Part of a small language model's weights: rotary positions, no biases in attention or MLP.
Each number is 128 + 24 x the weight over its row's rms, rounded and kept within 0 to 255. Layers, rows and columns count from 0. Numbers have three digits each. The size before them is the row's rms in percent of the matrix's.

# layer 8 MLP up, 704x256, rms 0.0883, rows 628-703, columns 128-191
092:091160159146134142125127159140138121130107105107134107119156113147089133175140119126145144135143114086162126175140118143118163171141125110161138150122121140123150149157131150117106127086098100
107:123123121149183087104143117128085098097115114105115114093085150101114101117118099134092179142138156170132131170124147089112112132151148116119127136107155142095117119086119116188102130127137114
094:147098131129114145078118140143139146094143116142121123125098109141131136110070108171132099094156113120119137139103140114132118149099147098155061111160121152103110132138139100102105142150107136
098:096096110123100146136116176130135098144120153158148123087158157163126097128106098093143126136159138117140138086133117113130193077110134120117169150144126161134173107113123094127107083149147127
093:103116140119112111125170125196150103121165163157141114105095129106173108209145104141124146140152114109096100106118157130147175120131114153093136099124124145129144127112123124095109157159161143
110:100089137157155115127100105158131153132137149138131097148128119119137130110091178108120104109125132168129118139105117144126119134135111125129113155138113137114136118128103126178104104160117114
103:093097122104093132120126129165103112112126092129103116118172136126134139165113108107116085133150141179144101160125164130100134131098127157159118178113177115144142152087123130120149116094149186
093:079138115118165078141115135155173168102141139152117130086151150102139122117138127142140130150141113135154104142132083103102086144114113125140165147097157161080166135158126098115175127129104121
101:106126137129101147127164151140096150141135143148151156125110122134171129118139115135122099138097128126103101133117153113122146111118089126091116135160106118154146147098113099148132158174087105
106:073128098091119106136151127109125145144103150072096104127113154126160146185155172135131117133106149151125149139135169156122106072160157063147109130128173129148120086143155149122136123099081093
100:115094109143120105111125155144116121123168124140167167178126093129142129154119129127138182075111138180136139159114102089083086141122191140108145123154082140091105055126108138138118150147130088
103:107103139164136133151160091148134106149126120162152110134144146124111151158151145147106139119142121145180166111136158137156071151095074105121152126161091122135109185142122086113140126151131097
092:151143117139131084110111092165158121115121172144098164167124107121103146139154098118132163088096156132098125126135150138132105119159105157086096105121105120125158185140096145104096129142115138
108:150138142158151129121101176116135117192116135120167160122174068156118100107163121153127156186160145122112132119108123126103121122126082162165112081114159094152163156129151139111126141160119173
097:121119117126118119115140150140103130149125109107135167126104101186130128149141120162167120156118143176111105110126110137118150137125096136116145114107116147134113146147102142112169130166116099
097:155115097140152106097120167089114115129133101151113133106125135093115105146101134137135062079128160140147155156105117095113130168127138114159120131074118148124130130079160173142168122120121133
102:159152108185139105142081146150131143140066107134120151119127134093185097119104114112118120143072122113062177103113111122124115143093166170138106113122128122140152139163165123104147151086125104
100:171133124134137136123145131102136121093163107056151143097134132116109165101160091151122142155099140126114088157146133116139145142116131130117167096115123155166137146126116128113155117152137116
096:133154121134079098086122090133114098089119167149147174147112163162153154151161101155088121139139136132148130110103114134134128125078097182119125116124102123116096154139074140111123113092128159
113:132163093102145121124078112185115119078131089148139137099122124129145139104143154140093079112169134088117142142157117106133071091131160112111128121111153145120131107152100105111150154118129142
100:153157120118182133117132155135133101111088133168154143119113103123100105133153108114116081162142162131161105151113129160131152124101121095148106126114154128149117126114125168127151106148144148
107:149152099103135094132135161128105172131150136160134130128129147122130100127121096124138088142152098124158136149109158149107097121169075149166134120082111152121099107114107201127155144117156084
098:107103148126110126120113114105134156188104149112137124113148126122149097125128123110124117150164136099150128136151097130092143118147156060140140092109134148077125137146144137167141154144142121
106:117144152119144161139131097145089103113124122118167157129114134083121129132159138144098145113140108135120051177122140098118126090164144137101131096123141142146145097134138137151149128130155133
106:101142120122095145135129140128131086159145163136114095104130128128114093137102152095113121116131125127080160097156141129135071149132160133151129122141123139090137143120150133130141140193111101
102:131120077110120130130144141125112121118150124124086130147128117097138154147159116151107149085124135094114174131158125162121156135144114121159106115081131140125118155135114120119163130086123123
101:126091145186111148129115152117157105140139127132142126076170175118133127144164107093128142142095128080126104153130127163123116133117110116154099119110095164171145138112132127110107122151135122
096:152130110158093164081142129170153116110108113157135119110132147123124156128134104121118104174094143088163078133115132131119143136117101137115152160139157101152090102115096110140117136152123116
098:106078121108120127120124129127141119116142112157166149189154111113182103115090124115103100126132109131113113111161130125127110128130063082152123158131103157115131090133154113101116122076148151
111:111154149072127137120099089136145103126120146183120144162146105135132089125126144117100061112117126134158110098142123147171177150162140154127099162104094133156129182137148153083107109183147119
095:125080128183173145126127092110133117116134153086164142145193130163136110113127131141106116178116115090121149126139134105155180136127159146060123103161079114145123140141080167128126149096147155
094:124161084099120129135125123151142122096078127095139146142119112128169170148128144105122152153098129121110130121107143081191105118103144150125087116122118146124107131160114123141123098063081112
103:175140120152110142162148135146114179097128138135143107135130134121084132126138101140102082157112132092165162151137126116108112104134122116124134102133125162111144133127172145154104121130121122
099:078081117101120133086143158117110116162151134105161062142120165115140136124146151100106099084137129081119129126123083135127119116124147123123115112103117152146176107132126108103148118150144110
097:121086107129124139067112117146144151149131100136179080155085133108140172102139159159138132120156154110126163139125203085128118160143099159157137114091105106145125077098095106127144121105103129
094:104123146141103111116077126096149183118129158112120108132154198170181132134087108118138136143135120110128132150096166107110106141148088135152155141159131164123126138128097148168135170108117144
096:104164118149182138127136139153117087160128134148101113128126104132158119119062150134154100149112128130153146119092166131139098095101113126128106133180124108157123129125144124129155155153118145
104:099151104112123146180112152130156104167132122088135134109107168119132129117151087128160111124177173185091131074115163109144117141089130163124103097131158120153149086142142139116168111102163163
093:106107140111136153125113128105171076156131115102153118154070121118120135092094124145127116117163142115132149157117123116135121097110177148105154161144121146129103157088135114160134130121152143
094:140132157108124187120138138123117138082131139133099124123132149113112156159139114138133146156089145190132122123128143124122117129101114154140084122104132189133129171109157136094140125140115173
091:160081103125139096126130117104173116116103118136140130161134114132146125165108118091126150105093133130131095107152140140116136158126151112158157122096097133096137160083110145102160097126141068
093:156100152111069097120148106117108141102115142137112135129161119174096125117130146123117112144130170152079126136144125174127194114100141133107119100087131123122124119149143167088090113135096167
097:110123133126122126124177119123145141126110144123115144118111111141085114148095107161103141165126132155134126150092083094160173167132147119102146113153170135137142127152164162103147167109120127
111:207082111150166122140122152166116095139102130135094150131116125136116082129087110150129128137118103129140124142147123138119153122111127133113156140163110115122099120117092080091117137113150125
092:116153134059124162125141158114145125179134127112125107168118124174132143127141159117146133127070184096146158178101120136153093151118131074134087151152099109124142114169124145123133127119143158
089:102151098147089149140116146140131112118086136129126117119136152133146130112159129153141117106132136131099179090145151141139137107181128096151165131103169141157153087138125179103095077140135116
103:154124169128164125083089166144110137105131124120106149143096136141100131165150164129152130120172098106108155116111142135170104108079131149156162113100121094156093113116175119114090144127098167
102:108158130134121135154130106165117110109113143134153082121145117133101142127150141170124129119114100116118110103162132154077131125146123181151141156123143096120131101150137121112151133144199147
096:129107096134123102117124076105137102115100116117116112152080139116104127117123129182124150113153169132113134152108124174138133078087137143137078140082091163155135114147131153163132175105116094
095:142153106113119169158124183118162115132091128157126121106087102098171126135094172142151126157100134124127127159098125131108141137139119174106144113131128116116123105134088073130124175113118082
096:092170142097129101120163134108114117170142134115122184137115097160110148148119100098127140137110130146107171133107101134102112098137153164150157146112120156079168190098116120116174112140134096
103:104115129127132113161133159099125109106138174113157140113158171148118087120109106109145096181121111139116141144115137146144134142108124150115132141092159184083128143082132124124143144091150164
105:082130128086109126110122148128142144107117125096154145139114111115116119105105119100151139149130192114069133131135104119058139122137148160118138134127130105127120130129119131097158073096121073
102:136141159128136132105169122133111099095134126135099122129132161092082096111174132086158141112134115148091179094129108137158131115092122133130121129147070116169081117097144155147114131130127134
099:094158122093130119100118137095140144114143139132098110107121156127143089156137117092158116155158105142121094098106167140092130108079080164131084143117162122101108145166124124109090153082111108
103:166136142151134133102168086116128126116130151123149121130144104148116167111134152112135139163108114112133151191122128079101151138151098155152115131119136148129114158118114142119093139161115142
095:153120102059149145161120146146147146096123114180119139106116079134169124124129139147113138172093138117123176126126133138110151132179150115144145135172150127125112165133117176127139130088138091
105:135117055158134130136088084146202152127125148146114143149105110097137085156111160148142086143146152149100171112102122112108115136130140142113098104152135120133154118117123134109149106119133137
102:167120143129185143180125169087124119129132137155143152136115120179107147095156110156172114113090136115105131090099119162101107115113161165147113125106114117125128137113099109120115161153105173
091:128137103132152159107148146144174124141144109141112104141115125118122145164092163091153143118119180129138163118049147162103129140138102108125160092109102103114147144103066112076152122139088131
111:113185077126125127124103131119142122133106077146147167102104110100146116158089147115131148089155061101089147178150124101140110154135101159133147106147164137132116147163087130116099133124132138
109:136109138133136163149118109119133123119106104167149154173117115124110120110148077136135131093090107121133132134146119101144080086119137113105123125101108137089138130167117160169143115121148145
107:116141100152106128105114151138127124112075105101149098137140159130171143143113134118130126113092103211117120130133173123118165133132095119133076117119081138168142098110127117090125140155065136
098:083114131131095140129112139128137114111082157103097170122118106139135164127145118080158143161134109144161159071122118158128139137082089128162141129118100135125124138114080120102134109076118119
100:143143149177140128101104094134120131159111159158132110119144083159116145147094151121106130124158169119153120135127122112119157142105146115117134171167111135144146149101107128101143059094117108
097:148127192083135125165111121130140123097157129137120107135142126142094132083202128141122137122129155103072169086134113121118141170112142129143128158137139136138129149111162130109116150123148127
097:118122112165113127118077107171123120082123125112105074131121066104138170122135139114119124093163129138121085106131131118117063126142102127122153138124114080133131146132162095113139117160136131
094:110083139140124181117133119108172147106102135162098193132157153074109140134126139093124130120085136089087135124129130135100149160157138131112164141121156114121137130137144167071134110114165102
100:156136123147137166085155138124153133154150108131131145125116108088110108142156138113133147160139149156102098118139108104105190156170127158127106116152129142098130136108133120085125154113112067
104:133140177111114080140155076143109145098117091107130130179083095170116110134078119149117122130098121131122128110132144119125110107110092105129125130160133112164123142146134165156144108086149154
093:103131106087180105173145133131151109145170139154124109122100132160124190133132122097116107165108127091119142073178145160143134076088118125174151104124183106087128172092096129154133137131147135
092:141097158164119146141104129146064149129162131062109135134122118197133168120124094130111111119117124130157118127115113124102142128119124116167123169116147152149112124145134122154095176112125171
100:150138144146136164139116112161113134166143116140107118126112153129103139129156139133127067171101157126141167090090177107117158101155106147098115134181124101075111136161094165157115174113126148
104:148104144129141135155098108130144126127093127109136104109119113119110159160112083119093065152102114159100175123172104101144100144098148138107116119125159153096106115129150123149136148129136121
109:124124139130138154152161069130107089126142103102152108135085084129130167158162121124117137105179140131133134154122130194180095123170155132137124122192151134120154116135155146131100125116139091
104:138170160117117105120121145142105159152098099138160162110125095183155132082108148155165106091111127120107137134124146135129120110125108153113136134119045107111108137142149095091123139175113139